Part of a small language model's weights: 4.29M parameters.
Each number is 128 + 24 x the weight over its row's rms, rounded and kept within 0 to 255. Layers, rows and columns count from 0. Numbers have three digits each. The size before them is the row's rms in percent of the matrix's.

# layer 3 MLP down (transposed), 768x128, rms 0.0492, rows 358-412, columns 0-127
164:095115141089125139112096086116138127098119126117132081147147148137140104149115095145137123055145185108146148143150100130137129110113115135143157127107132133094136113134126182109152148123129130140135128090137144129136138124135122054150192118137143144131113131139134118122114181140157100114152099127136127132107186107117145084172106147104156117150099154177115092118124099151148167122143
106:097140098127137183144123120132116145090125158126188103138118107113108109125112108117160129083139120123128117112136096170142144076103149139127103103177132156140140095148133093123128106112139098113105147121103119136141164165118176101098134119110120086175140126155120153107122121165109146103132116127154136057150113095155117153160132102127133123107087165136146099164125156156118158155156
102:090136142149134140169104205099098104124104137116112097080134091132111117122120146110105141170161112148148100122116139138121099150110090169141112102130113134098141133155142123162149114150116081145178118134134101113145091155115102112169127110093094127163156082138140134126166147100134135153139160087113162134116105163115155130115106165161163140124128120124137141111136128133112097098167
071:113197141139176085105096104121138116113149162129123109157174183094141130103112134118105115135133126134112142165150118151124093119144173079156124076087103106118120111120109133123141129150129119100100114141179103113106161136152166125098123122126109085140128105150108128155106111140137125155143123118150104156105149137127166149131158120128107087101114100137171106161126143101086148154118
102:142138172111127111134156124105121130130096183136074144119117136125119173109157136130149111134113144120114140088076177143116142132103132133140100123179111088150126075107107096149146097145099100145119088135143138143167146130134137130117152141119077086140093101124090104165121156119143171137118127108084145091146136091131182144133129136122151151121135109171145102149136163141102136129134
154:146074113122091167158165105131116154102163135115103108128132156131129143169172118152110111098124162117125139155107113122144107124108148185163102111134098124104168173147100112132133124123082135129150142122112119089112159113121131126127174106150115106107071124136092153124132100081138091131151128147118129153136171127134131134165130119132151069121170161151116126145113123147112076120152
006:134137095113088143120075136139144094139144143156110182135134125141109133151107100141076085157131173126145114105181099106134080147148092118131119121172119142145135145139080149154123152111113157162145134137080094181156142124082162151133150125101142109084117130136110098164157138133118128129100148107123132127128094102129113147116162104120117125121118147092131152125109136100123167090143
159:171109144118146092101159173119115130141137169157118138098135106145121096142134143143118147148091114137128102097153117100125113122148151090113129132192143144115118122090124116081105096121159106122127149157140091174090107145157140153109092174141094131094117115125124083183147144119139131129137142128105058159146117114125100140106120086127133148137145159131137172115170146119142105127142
149:147132100134126131144124151124104110154171142127114141113165147100131081098133147095115142135069116144133153144177133092146126111168124104105113142140165129142124154122104098160116117151150123106125155121090079117090161133125139151121075073135190171089148127114076147131157140129148124139117116119153170122151169085127104138153113120117108083113162134128138128129137120144113095149127
174:138187112107107099125187124145141127165123090129113106115120130061123132145069118132099111161093124143103106120139145136103109100153128131104163124145114125130082115104117113129154105142181111142107151140136122146092143125158127137149115126127149135097158101138173127187148123172112172148116125115112096119112148148122121109112108148124083169119153127157128172109132148108117082144104
007:123166127115115102080098132086131112107151117125122184065134143131109134142129118115123120133094134116125088091161108139147132201168106132159109160140129110149112099120127137138141137093123121173113104110088103147158119120082115162141149136132128132079103114107125071120130117111109146106127133093102125149152095102110136100110108123111118122067142141113112116123078130134149104088146
005:120119107091117120119143123101141119116104132158135088120138090118120166112169114132102115111116076124127146145076099108105123140072117116124130089109119148146113121121071114106150135147111096123141173102095106115110099139107107142135105140092126112126100084123096152124114101125141188088075115104150110154120112146127103079119121131137133144119143118085129182123149110159109099096165
006:139102118102119090144120129154102076121132127163155125113109146088118121157111095162118135099129121131140144134123063114144091152138142107118104163123093147137148117097170107124185127085122119104165150120124124111162120124198136125138147128101152117107142097130123101095137139139123132138107165123217110137122144103146146130131155090126110138131106169102129172137133100164138130112143
088:118152141101085131128137171141117164178107113114169123154122140142118076161165143061114108143128152108125162068097138109102115127120176163165137119150154119123120116148135132092111125136116108126127120110152135169127145111133096101143117140141117077096139169118179148094127143105126127149107086147150120149117111142145103074113107135144138148138139117137111173120120139097103154112155
008:137116119117134117171160126183141107112148128119148111136150109114144170158150139103086128105141102150162170166055121169164157146111152097098116150144061104124168137112191139146133154158124107087139140166128102123136123110148119114155143112114138128122134126141156113118112141127108137150155130104135155145099110130119166134117151106127128150124089146150097151142172104137115168102117
007:136137125126147101139099119144091136096116123115102145129113191129113128161125090158101141114133156104099110100164168114149095139095113153158132121127150164116086124140072125104154105090120115127116081178150097143144113142092140137142100085129120144121139148127106105145165138129137159129129145142177096115175123116133108137149115104155140110144153106107114106107096137147212132131129
180:146137104108130076151201141117119094129085115134106092137167102093130085072053163151117107118108131137136148113114121117115137133127101093122139128115123139144149117175147133132108114115157175134141187102130150129131163157164106130161139111096128146098158100140143134174161106131138134145104138117123120116140118143150146130144114172129104115109126132104138095108141147114131079110108
085:161138133125179150102114153168142130143118143109130114142113115122110128088066136132133122136129157150092133128158113122141201146130099148128129109153117139151147115130096139180110111146154102096091098110106098154127136117147109126134113151132128145161139115119152170134136109102142124103086131148109119088107155123112118106104127099130128189113171130176083108161154122107117158128063
006:102148114116100122116104138075182156126141104147131164106137117150124097119090125135116134109126153098109083142151111072111122150144088111132125090171124126156067154139079133138076123141115100164129115110079147164134139116123154154109127153131111122106137119114101119156106097150094128106100125130095112117116121089140110129056131128141109130087164140110136138125120145102137119088124
098:136156130110132134111167104139123136143143083141120135122121156161131166120170119148126114104099121118107155077101144130176168103144133165116149160131146108133162080166184110088110099091095194111108119132156136142113116145169147130127108122142107123093128141121123126083166132168133167125102161120134093148146130123136088102121112104091130145099114108142150125121098128108113159099147
173:135170159153117148153156108114129158080096099116168088143162149171120164142054094117134112154148151123130166131126111140149120126149114136122140102125121138116147097157115124136126112108136128140135097140091188113140174099115099128103145120128109084145096081146142149134077128138152108140090150150107133114125126128122169150115119125128130141081095116132149120151102142180112153148093
006:122145163135130133133149121119165169119150113111098130083158134176133143143132149126172106171116150102127108131169098139138169113134133164153120103135132099144095141159138136115116170168145134177045099133108133153135136132093145110138135140164111158148119114138119124148126115100130141163158147121110160080139085149158110118100101128159141129146141115157097092122118173100118113099154
006:160141140129168137126144094128113140095109119121092068109139114109121132151152133085178138091117064144102147174116170152128133116121143180130134109098148125117127113107146123071183124130120126074097107138135162073140124111104103074116106112108115148117105101142134116127104137119128135123124097146117138127117128185109101109153110112130150113113168109160126106119165113119137146148126
007:099157139148109134147138129109143139118115142135100113141134148164142160114167126113133137158147135134101110143117203112102103112083146115143150098121183126123127150174106124061103160100138133160107140119108105151121114121102095110137080088134120114126131136125095159141153109132110197110093112146111129105131092141139090102142122151170180119109159100120132088118119125122131150153150
006:116187131117105121094119124072148164106122136143109136118139170153127124109106140115136116141095120117116092108111172101122152161165110144147142113147184126155113128138110152102140151129117111159110079100090152190159132112066118144111114164140108129109110136108115123107141080132131100114137112130099145133173110133097146130097154160127152131109189144104102126127106135114159112099117
130:178096088151123130127154158129125123145189098147114107158140121128119112096150150091134119155111123112124147134138102140114124128145121140133036154146100113096144139116154116139122118141123150119119144135111112147089138163122169169126118150158123140099124139129092115092125129161130115135109163165136125150129149146120095116161127074151116144100178165098110133069117129086083106132130
130:069146092134102122136158131108137090086101107111139186164123134163134140134134132197155123138126107099092108117188147161123149106146125116122139130117069120135104161103101130158125121098141096126110139139101136117150136120150154121109148098103137141151133111135138050140118150167153143138126114127116113149145148129121116163134096121105130158161178111091133151101114126138150118117161
126:068116101130134186119096118157115112076127101160094124123105140158118114143135184089123133128129098130118136103149131135126153156105095137155088118115139120149135112148186097162141110151141136154128170094125130105153123175121128091134146122113120105176117123145118158138139140158097173127077100153143130152122139121120139083108154111114123130111102111116099141122146103186153157136131
078:124171110117121136144155081142129113101132134147130126172128122091116162114123132100124117155149157112139199118149078129105198131126130106137110097137105128168128115103119137122141158154142156126098087170130131110122143159115165159112123074096099128107149141110164126152136137148110109132129140108106107097138102097154147153113135117113151128146191110174115094133157105084143131136103
107:119108137143137172107171118164147117146139091127132127107119129180149147145129113157106082105144160098131111094100168180148168086135110155164119122117126130082132083140136163137121101111125120110107091100132087146113110142118161129125134150170143134101142136131100143133125138132143171111092124116115097134135149110136143111137097121098158182124154133164087071140163101124137151102145
119:142107145160086145152127097103144145083101106123126101135109141157116136171098097118126118142134199129139159120105117163156138102113160156152142105128128139083146125161104135179120145140143135108114100134157147121116153111119080107119159157077105108187069099141172152118142133152121095131121112139114150139130153110132161132121118147131139134127139133132081068136142129140121158102117
176:144189154078118075174102164117121135119121149129121138172115106144124142120076099134146144135149168121134137128078098163124128137113105109120126174117138143154116160152130153096137172150160131135136116110100151153132098123100108132122099095122112107145139184130161113104125129107093127143130117096109140142101105123109093105148135126129106150175124145157101067108165127157149118146107
007:103156126128092112123110153135137112131132158151144147158127164157130146112135156144115121163188187133111101112130100131112085134110120121126140126153189147138113124139089128142118141097125175174158183108088113185137131111135128147154079154151126125113113161127128149165177136144115133115066146144112140114128108106129099109119145122151154136105137139118175145115117146131099168128152
174:137141142172104145141155119129094103094083146129126133106101126152098153150118142138117141115156175127089134082103128174145070117147120135091115112113084116128187122126117091127113134119154171151154117171156122110107125148129139142150108138110088135128132096133136156148141129181115150136108134149149121165121113137119092132203121147135132115067114137135133096139133131158108091131151
103:136110111151099151137094128125097144123132141133111137148088136161106162116143130165145151141141144133145126124091102126121116107106131128128077096127160148125155109116109124139149155155114096132115072164141182136131156112106119133142151134102138060167108098125192125092147120158085121152145134130113149121087158132111139152067108117136133118135163168145159152125122128167114096086158
126:142156125137138116186096151119131103130080135121116127109078144115126136138085138119139106123127126113173163114124106133127122113104140150140079141148102113125136093145158131126157132162155149181131098116117153171117116165136110101110143179120112068167150138123172101125148128129150108173111117140147110102066160129105117127116102148145118098136141193151117111104154111137124148100137
087:114175112090090153136092114106072115117093107142122110151172123117121112156130122134120107178162132158107144140111130123137174097131158155172175109129138100101108098122119109164146100126104138110100142145165141107170123128154124122144143088106144099138142144137163110111160137160133154152121072098102137154125122132106125126128133182121169132141097111171107134088094134105149117134139
115:110099125122114130143123115175109149090128148086122125129120169138124139166192117155105108095113128149138126082122173141140088146096143141135118098138090132102080188118135156127123160121145128113116122114080106109126127131159138146174130111137175097085095124127129108095134102153122158145139121167145130140135154145113078114145119150131142165162119109130094175107126110115133143116175
006:143105116104146127132156131113128124133110077124149114120111098123116142115104172122132145093116091125127154140087026122129121126126141090116098108152079127141104113096156139146114109136120071124117122105122146129129130088172146084142139139137147125106135096117112132123109123107085143137121161091145146134119134073126126103100147107127102157124128154134091155135199120105102128085123
007:114107116129099084084119125095113137113116125128161134165127101120107138126132112140117088128078090111132119107075147136122152145092129129137170109097164133130171096101123104071143183133107080098149119109111118126097114147106106119111114163087135094154135091091149150095124097110143126103122129099136105118100122134094131130126107173093093148132143119099105103120108123169125113089145
147:115108110174129159135147126120097164098091116140139133138124159097150127143107138123104119120144170119124167131108089126140132127120160155142135104129137135117136164137133123148147133152173130142156113144132195141143145127116077087096195114076136093166079139161156146089137111090079100118104124158128097131093153104107130132092138130121158132142122123117111086097135134139143151119159
025:129054131107128134110140102146164166118127138098118149148157110114157109132104140075109119120125098109135112167083160126118145115163129153144150128110127168137130114152118091095137117188126099121158175132134162095111140107119138105105130125162120119161113119108127110115106140100144112145125109114137072108045165130126127139100100121097130134152090167124123112162135117153144160135127
006:129099140136134134128132112155088113133137144075107112089133125096130094124101103138148119123078125126127130123139121167132138107148118125130110162083122096087151106116155139130142108141142126073106067124146133102114118155116137121106141114135114148156112128127130096086106128101173071140173112124112129100118128139127161140136088094108106089172062114121139076137087127103114089152117
127:125128119124142105157170123125170169156139105131130070136163109154121107149093105147144135167146154140104081147124104145107141106150117147144133122111140142154123159104131169102083093137117165117096181143134108097156157102117139113126144112126116129126137102136110168133102080122128118117123075125119172112146089126146147116128170144138108137074113150154119133073123176114110103110103
112:126151153152156128151126175132073089105087159106149122068121124141098132118150128126127140190115135124151070142111170132145145139151108109121153099081107131098131109125135100117111100140096107130119125149183117127123120130120111133164111134153096156132133115127167083160122139163131145128132171136105118106116091138133107138137111145133162118098132112149114165179149168158103088112135
007:122128124145157115124101153111093176110098134114138099183123147120107098142111107155139139111153143136100140138104172114127107090104128146118159115094202173122129109117075130064161122085108138090154126126144128124105121143126129096131077131117110118155139135111100171137152148124137154132098109188151111117132155146105096156162137144115127103161138112105113128120138109151152146150109
071:138147117113162139151134105113164116091144089122157126157115112122127103114106112115128108134135161114163094089137073166116163162163101123121106102132152105155149112152138148156108132141128147193106150137111159116140150099157112115157127111134092119129119136150190171090106140161119094093106154156108124152128111135145136121124132074120097118086162145133131124082093145127091138130110
006:169110110146134109155164147147116103149124113158163117068133164095100129174158143112107163118109084148129163119122151168174095185162131087136137147109107132174139139112168151132150112118119088112134116107155149111133104111149176137115126119109155144153121127140164105088117132150126164121129117114112119097133078120139142149093142120097104157078118156127147114151131124109116114123122
091:143165123131111111120131159131140118156153140095114129111105135141119121146192143128098141158120164155117118112116142130130152118155157137161100126124109141171116113109127106134098118140114057102135124102132095166147134136127113130136099145143103101094136174090101109125100133140179125110127152139132111205092108124102109093093120123144184173132148129113057129120124156115105134119120
091:108127121101110140122135121161126172117131092108132138164129092126124111107076140106143146141139143150091158136137191110144133157150116093144147116145131124102138145137140130160118147131140126114114121115159140157087156144160083136103150155148145139124151088118192117129131071072105093163147110119098140087082140107169145092160120109135117151151095083129107117113141133115155154109121
007:155095150164150122100112128124088132147099108137131147129108138128111134177148099166141119150106127109119134090198155112137125112111131178168148113097177161125153114130094092091152127130122136143119114131158123108083129148079141126152128132106145152159155113132148152141153130089152173132138127130167091092156134137134110153155097166123138162145154101126093115114100153162149100128153
074:142152100170143116112114102144121142151131109124090101134137118098112109103102119128084113127161108141146196167147102106100144167127124109179101127112116090117161077122156129097137125139139109113138093126160093155161161118111129120117134118132107147169142111140139135074136149119118098132133143140110153104121080115194153158154174125106133092107167158135128106151120127141106139157115
150:119118099165142155112173139121122179124138195090115110135142092147119065134105114176119141104115157109125161105143120115158126111114143099136132127126111130159120118126115089126110110112090116123141097114158117151139144092106162107144121114102126088097099140125101143172128095143132152141137142147114158167100083111141106153139166143150149131144152100120157157121146157112171105146073
163:131096099112078158124103086142082086089131119114117138162110128156129101124113142141125119106178142106117171169128122182123107140125121109155116128141097141157136132182090146104152125172135072117146154115115154098144135126128118115150166117096123129162117177125164148130102133158091092159143105161123141125124107114120127127105079115141116152136144142109126089154132133170097130149144
159:129149109155117100137155172119116102128151099119105106074167132113119107101115136132136079148160118114147131172162129162130101141143136132164151080147141117119116141049140100100162066124072105119151153161142149148131112165173159152145126146155118097123139132145101080150122142148123153132109139127105144100113158135108133105120121128142153145113135153138098165112124153137124093128123
# layer 3 MLP up, 768x128, rms 0.0811, rows 359-412, columns 0-127
111:103088150125126118134165138105152095114107131160161142132142113129148115133110130161129168119120111176102113119108134118134181137135112116084151123158161124114125116116119125082117146163094108067076111101144150135086166127154152147153118119102113138150160132152092123102121146163120148140118115126116138131137054104100108120095111104148149099100075129107101124106100154124138133081148
125:083129083147163105110160121131093102108114140119144132111183130154134104116160126154137166108152102120113103128128161113112160160134098134099135131137121107125140137114146122121104094207130101090112172126127114131120116135144123172161124086143132141112153111132123125108068129153077156145127172185117118126113105116145170125155135152163156114119085131092131153125151134139142103106128
087:118112128092104118078134118133127112124103128143113170124110129161126123159114131142168142151138117154121103139176123087095131116158115179104151175162130145113128109134125122124115107139118132137116178132084126160136073131138147169169154137160107148120116131130135066136160168128127133120111104134108071131123105137114081130126140114132104118143147148109107155103116211085140126101120
111:144155108123129142146146136152142142113175110110148114129125103093121124136103093143103117182128095145107124171146165141178135144123161139126150146148077119116144145118158095116141120145139151112124118113152102141131114123132092097155113118134123130152124134109133077155150143082111142104086101134145149148109135131155124096114109067134149171125134099102078133096203129103120188120120
128:100103132103140155164135197138118154150142125149119134125134146139128134156172106096102102145077145110120121105117128124085144177145136152114139138118133117113115113090123117131089111125114133131122106092143158134130110094151140117132144176138131141120166137135118083073129125135118129142117147129074129086125155130153114135113150097132154117167130187099082173115160102132094109104184
009:113114116087080106113134109123128147131131147115084083130152084116058109127162121112120097175154102123124128117110135103123104121093146132127118143128089133137119119117115133127106151156110104103116108112162157141124132123105107153132160145145160123172109168131137171149197108133109108127120143155139091127139112112220131092139115127095113105174102132095136130132107115115140125153113
134:074100161121108145084073081125147107096108153134150128147139135182109162115124101159156140125160178126134127135117149140112157123141131121131136137164123107118150117143124130147108127138100139097118134160146139105129153095103142112169151115126136157139078167129090153064095135141125120119081160134099154079122085152119132109118138179115153132101103126143132129099114153125120094117127
129:112086092162126112093131136136139148094129099116122165101152156150122112127141077136166129132085147138119090127162126176102129164134099171126133088097099114145082138115153119144152127133107169170140167092122128152138051118105123143167147130149125153143121129133125135125134124149110130130154110123071129145125115158111160115152139121128143101114138106111109108093182150127142172143133
133:111149082092125125128122133134102159121186158135140146094115132141126119140099127138105132148106093164114074182168147155113136101165127103088119143146095123099096125122139095108125141134155077120117123150083082155122116121115125142134080118168132122152105107134163124166123155086149152076120133141124099126109136130133134103135121105126135171079145108117149138148168135144172149135108
014:103124138107109154131126101157122131114158157129118085102132126123051136125124153130105135141172119132129133121047152125107117089148113114111113157127084210132137156106129128135147147147135121129127122106154144116119132100119129115135144141123146118142119152121110187131201149144106121156122142157155114145122093103170114126163144132102108096148091137099109124119132113162147137177115
009:119134122136130108149122139114129109115115111108095116094142138101255122114109147117134166141141146111107135134151102144156118171121146112095142104153131143092116106129101178147104117113151126124148101141080101135110112154123134140094091128128120113117135110134144104125126107110128109126137142202098127107138107145152128144100146117063126105122134099150127119127124112103122140116127
011:117113101129121120116130127107131096154143107146143118133130107106255131109158128120154119131113111107107112109130121118133077151126167112094125153136135063118117115132082142153083119119126118107159122120122113127119112112129107133131127130133155111126099155123168076130132134090110136102122102111087107116196128154100129107135100107130109120118127153147133105117100149103107098095115
104:140120133151131114158106121136111090119080159163140164122174111114101154124081136122108149105129173140124079119114176103136119109102115117134108125085125132127168128130101146163105115137143123166113131124127108117145127112092091104132158095158104164132155106116128127163118102126114128185090167102080129110148122109118184138118146112150143129123134076151105098148140154164165103146113
016:124129107155148102126143151121081096175132103107115140130098140103160122144132105155098137147115109123096123133167125113131155137110131153170126095144142087138121116136092143120099134070117126126214129134149137116118130116159168141179127128143121162130106135112124166108079144120131138125126093079110133123176132104065136112140118143090154135113157126126134152117111181149112120085137
015:128115134136087139128137114107178130124131139144111157150147106110168127134129105104136108128113130135148137127109127138122121124125157087096109150125111037087133114147126134156124110151103121135109129096122121100148125138120122111093136124111135108110119088020145123126102129108101133148109075126162139149139103140172119131129118114157095120154130169146132113166133119104144146205136
143:166116118136127123112107111147124126120155136123150122092099162125140157112159107135121158104074119144111121161142150122081138109142106101144133149118179116126119102111130121138085159112065134145142157110128098118106119150065107156110135186148113130138103083139077150160114125120106151090108105121147115124161153134116127175153134122127138091098135152170143124191137131144144151118097
106:154120105177138119142170109123133177104137148127170117100115128105127163126113119150135111141085141163081131140121169095162134120160120130134138106121121105156119101144174093088129174119138147125148135101100140127116117162093157090134116109141128134139146138124141071135119107145145156144108091151058146134143112146152088113124098116118138149137105118125126087116126152110076193125124
014:147108161118114117119106101141123158111121108126139139127154157132000119139152134121133114146156089075102144108085137089142173118149145136160117158130100156140100144126136116119158142137136123134143104131148138149148140119112107151086135145153138131161144136100138120118090136135159142108120120173146104122112104117138122116157116114153126127129119105106133133141113133139128097175120
122:132165119155131131155104154143127087117115106166132136141128138148122153149116137104081144090152135120119144141135133122070135102147126162130139134103117088066144054109130139124111112109117162149118138109164137128138109167186120157123108181122103156086130158129108142138118118123122178113127133207101093127107162129113127150149134097139137142129104132143137131118116112140147073118142
150:159137102168097099177157157135128093140106156128115109118165140098130109143136117160117123104130142123121092139119145121068126104140174147149134099127160120119115142056150101141115087142082126113127175139152119145128132123141118161104133162135156121124178129128080123111098102102097173140133156122137150157136103116104140100098165133134162114119107113170146127103148158115139083127144
013:109119162101143119173138117183104098077114115110139148096109146114077144146106135121091127122157124122135109134099139110120133107162104141130138119098093187116146145122141125133167133100142139153184137150113105126117134129127130119125133121122109152132151114167102159103099142154129129150096185210162130149152128134147101157126145123163139119117101132110135156137143123170151146068104
010:124138126158158134144132153149133097159113110129148146157113143128072145121115138127136146119080141181136116144184146129154121143143115157114141127098156129088146129153147141140134112163134145130152135141118122105165141154157124128147099120108130143110125104106134129129067121101162147150130168138113152143158148165071114158104142146122136150117163148184127156155141138130151146028132
013:139134157140116150144109112120143138103120136114091137117133137126021098167101143137110170139154140132124151153167094152141146148115133118138130105130103115125124128126149151120112131125123123164070116121100145118150136162127128126083122132136133129128146091242138152136102115122108122142114128093177137120122121146176139117127147127128119118165128108123118115142124112101117152181147
012:133136155141112140144110121175111108106134143101143095094133170138180119136113174160110185145197106171126117130114142145150161105157100113138121144104118172101135149117156148141171138131167135141135108132135136139164139147122140122076127137150111143138125107097101182099145150156140110175130164152181154140120137097169125125152147117143145095157103136140118125147132121147156152131121
154:085090160155137148186139154160152156135173084135143096136116115129147160144165147128092115112101115117139080140104162127156173185102163142100137114130127107134151150101144113142097125137138099081113111137110158163114145152139165122166152100120133122129146115137100081087106131133154135102107116129146142143127123076134099103134124120129136099134106128136118116089138116126111137079167
146:111155097094126097173140112172136143150113185112128132118116145121122156148130148115143145154144098118142139143129124123129146117135107164134187120134111123078108156129120061153126135137127129118114162174114159170122066180100089109118147121173123137122143104139115100132136153093161155107096143133109152160138101123132139146102139116105147142137142119090093068117152145150132143143148
110:098099187143114128104094135122127102123164118145111110134112138168121093116143096089113131135108128155149111159118105111121144129176163092107125131132154109128136107108077108111112143142128114113122135174147176155114079114143182168180158140115078143114156160138168128110128109103154112131101125117137130137112121151126122133171147147143105114105129171128174155085120125131087109111149
098:141117159138103116111116154120138085143108134159166093128130191147143103142143079135146136136117134135136067151139109122100131126150104162093140131088130132129098123150137104151117079130125121119144164087160138162118099100119138103153160165140135109136210092129098148110104154127139119136136142146154106147143068114117137104075130144139120147090120164094110138113108128112136113134141
140:119103156102117121120115174137106121111119125146131132131138158113116135133113112082137167129114143128132121116134118129128144151149143155111148127125137121103126109113177130153096116145113193130122156055171131105120119143170098167103160152124122156118132121122056154144105125149125133134137155141141118110124135142083154188096157129144151090138067137150153153131073104151130077126116
129:108120116137154141111159151113115129078107125154124165106133121150129127118112140167131131115127168122140137119115134138088116130107113112121160142124100127097102105120123139151134094149113108082118163132101122087144143124106153129121167122165118169126097163124140174126082127158096140115124164150152127076115120115080122188115159148138182127114062158160150172159107110148119089136128
135:168126107142147128115159139115144110116174155113123075098137122124123141128171098096125141152111107134118152158114117152101130125160127146139114096121124118127158094089165115090098079139099096099140159128140116120105148139122147186106086155173136089101083100150109123121122114122153166138131179127156101169141146123130139155145160148147131092095155124112158140165149116156110106149102
018:150130158116097113145126106098131157108115140118082125106157145137148098165122114138123155152152120103124148152172086136137188156100147125153131123149093127141108120119124140114108159133124106140067112110102155138160146140109126139097141140151153136152146118166136124140142122112113124114122122063155110103159127128228145104144133134128122106160106091111120117124103117102124130195144
143:126139107137130102129168142111102094079114128143132151142138157135122130121131111159146134137153153153119091123106133130075129079163082153108141123131150115128115113085146099114093078172096100087110150135112142112113127153130156165120149168149122143130155093130059133113087155140108145110125151138134110142144108118109125130146142155131187112122073132110110131159135181134135085118140
124:103128145128115127160137149124145125123156098101130157119126135171126112214196102120094113116073121118095091119113170147143131143107161139111198163139141119131147121117123132103088133123099163120126130187157149142137123113149120137119137148116094136135114088133143148088134118107154163140090116122125095106081134113126128127107159106144111116112106157122110137126128114119124169081123
136:113127130111141148110105172130148104123135096109146102103178116127122108209139129094100113110129161134167145165103150122137128188119137138125159134153157124079103142095119100115132121132126077137123117175136123134122148134123151111149152122138112162095118155124108085110124158122127142166068102130126146155114125129109111150100116141157187116158083136124087149138094149110129102111142
088:125118151121128107151128120141196128149166131151134143127106161126103161131104115124165108104063115134141123132140139096136148070144061125118095094065122119128135162157122134145077097114138129131125141147125174098119137104116131112140151191163104130135084108150113128093135144116138132125108189130139132101138150098126161122107172129095128131112127127101126134157118124137099118140150
119:158101103182205114108134136150104155085137170102133160123130141131118131125109117179113149106117144148161133130107177103120134121105117147116135128130131107128108142129086139154122138135135076109117147152125114082150084107078118093145147129147082155122159128119134130163123138103151116164083103119137126135160123166110116146128115111104117157119126115167190099107108123128136165107110
013:127116112135159087129133134133095114150124082156166133106118150117100133123149118132122126132130124116107122112120147101143151146131145167154143154134135135130113131134088128139128114074136133121200117151142103148121130117144128145142119139159133136143124158076135098105105133120174141109114131190087110141203111106066128140126127118129132147084138131112144157130105173139113102040113
015:113158126112135092112121165132122115112145120080101082047126140101160113085107161128115146114152133128121111111111123147132098096135110076101135096142131131086130123143123156148147102072139143114080112151112091162116121126120160103082117119133082128089130139102092123104163122148113088146151150141108155126083155112129131144102161125149137111123128126145135094095143097119130158117108
117:069108083087179133153127112115158125068153116122152103096156125129128078128131131127131121117167112147128133140134127112115122142127145176151149107167123120114122089115151122131141060175108137141130132126111102099117149138139167110118156134169132163137106125137090081144111177110097137134109147140153144116103115120110154158122130105139158124154114107108079179157111159124115127134105
040:152143142129107123128130137135099078139110148105140135105138113151142193131127101143144118135092148162111090119165151134151102122108097094098120115125148122099118134104116171179117126090108165087153082160112099107127118146159135148150112114086085170123146105150152085122123099189124135132142168130103159142160114142140140117138127130135145130080151100145151116130164131115093113155161
012:111124104124133164131139141156138101116153164125163133171084096165213145117116131146118116107109163152168100123112136146095084090134083119106127106122135128140169141123145084130143137130134139136102164124133116126095122114124148110152135111086114120112130120058097135134171150150084126143129151083155141141074140136100122139133123141170138135134106156150117135118151103154143151097124
151:112076139115133111129153161139172162138112115138133137158139149110117101128136121100191129091160163141162106103143144111140133109143125141116163113122184118144080123108135113134129133136105192139120131135113130149113095148133149146153199118134138187103148112132090125124122097115082139134143120116137131123117106140137146134150155089116098077115106112152150096138090186139139130134097
116:123083121171160123139156160108129114088105125121143117110158118148116132120167142128148173126095123137119070140133169126086169125153099123118125135154107087108159160110135117102096109169092127138121149117105119133096140128128118160134110092154112162155098119135103120132127126123085150137116157157131107145110132138130158135187145129141167145090100108136129131162112148195154111085089
014:156138127149108113109129159102165144136098124134131142131151128126126110096130127100138121107095139147139146138185099151142115141110140101152132135124136050083124110162143142148124109161114124131042111131095116121179140156118113117070119121125130120094136094092138078131115092100135115128144100074137151137099142138146129142100133125163103140135147138157133110145133103060128155127140
101:117128127112086128075098135138068167114110140139144153106111139122134117124146131110168145155100120127121130136144150120117135131121135135125152139115156133118109118141137054119138143127153166159127142097152079164102142137109120116147119135108099155138124116149149110089124165131118121161176118102102106117159072135118098115092114209143132129127109123130105142198096102147167125123145
014:101139118127135131103122125128132128130170113139162144146114114104162106128147116156113116117130128073127117096107111096108066115125115108097105144122127048134129126137111097120126123069117136108165123111165121165102122084112137118128145105123120112141123143214126102132145148122104139106103130074118112129131135122088126119147110112232135138126106100123154118128122129127127114130141
102:076196149110137113116148139127118097098121196134115144110113166118108147145104130131158098142100135136135167126127174120095133160157084111112132176125136113109111114124115138118160152141141127193115184131118126130118124176101143117087108125122076147131089107126127066183151140141117158149107125135096110142112121123111138111147115143126127143134124098132139126143103158147099119129142
111:110101095137112143171151137121107132144112102132170146142127172116128132116112096122171119134098126132089109127135145154085128135161123139114154113130123130122165095125136107120141134110091168098158162112110141145124146134128121132129129139175108139102103109114100149099132132137107167110130117181189115093118079159138149181080107143123119145116083139164161121116084090158078142122106
017:109152121103142115122137140135171137099147133145130130117132107085197125088127134082135082095139151088154124111096136128107106103129119085048127120129120105094151105158149128141164116099105141113097140146107088138111124105115126104105127102097112095106135134124109115130147120129097111151125137158122156155103137159101116158092151109187095126125116167137140112133157086115145168126113
100:138120098163107088080181119155133083076125119144131160122130103119131182144084143171124148090150129144105095167123150135138137072165161180125121086103131135149124134124128068143106110136107155153138124131131124145138051122120084130144144154127154093148120139118121121127158112083146141131115157121132132130127105099129160145131146130139119132123122116138143089129134131124123158088135
162:127126132158121100140099122107124113112118099168103142134145150143129135146119114165131166115152130130104114181109184063171147109134111079119140118136160104126133160069119064115140103161099149118102154136116099107099132116118150194148136114150134148130156154133117122118119099117110143102137139087090160131130131100113114147107166131152161111119111120092105126120129143135154180114107
138:139094144121141101099111143131179115155145128171115146127089198126146115139133137102118123170130148131139138158088123103126145094173134100148186105119188116108096122111119095072094150125116184112127124127133163156092097132159122125148150142122144126115137108125118129123137159126175129118126125128167123131131151111145072100126078107117135143104099127123123147119117140099130090106159
158:084117122105106101155112156142057145116122149128129188116150149141141094158120140127137118158125114127153077127140154145117153160160137107110145139113097114112111132114109112089148120156162118124093164099105143165122062147147124146178102059123127138118142134118154128111138154179155154133116138112107118144118105114111135161130097147134137133159114113079122112125163150123170114119114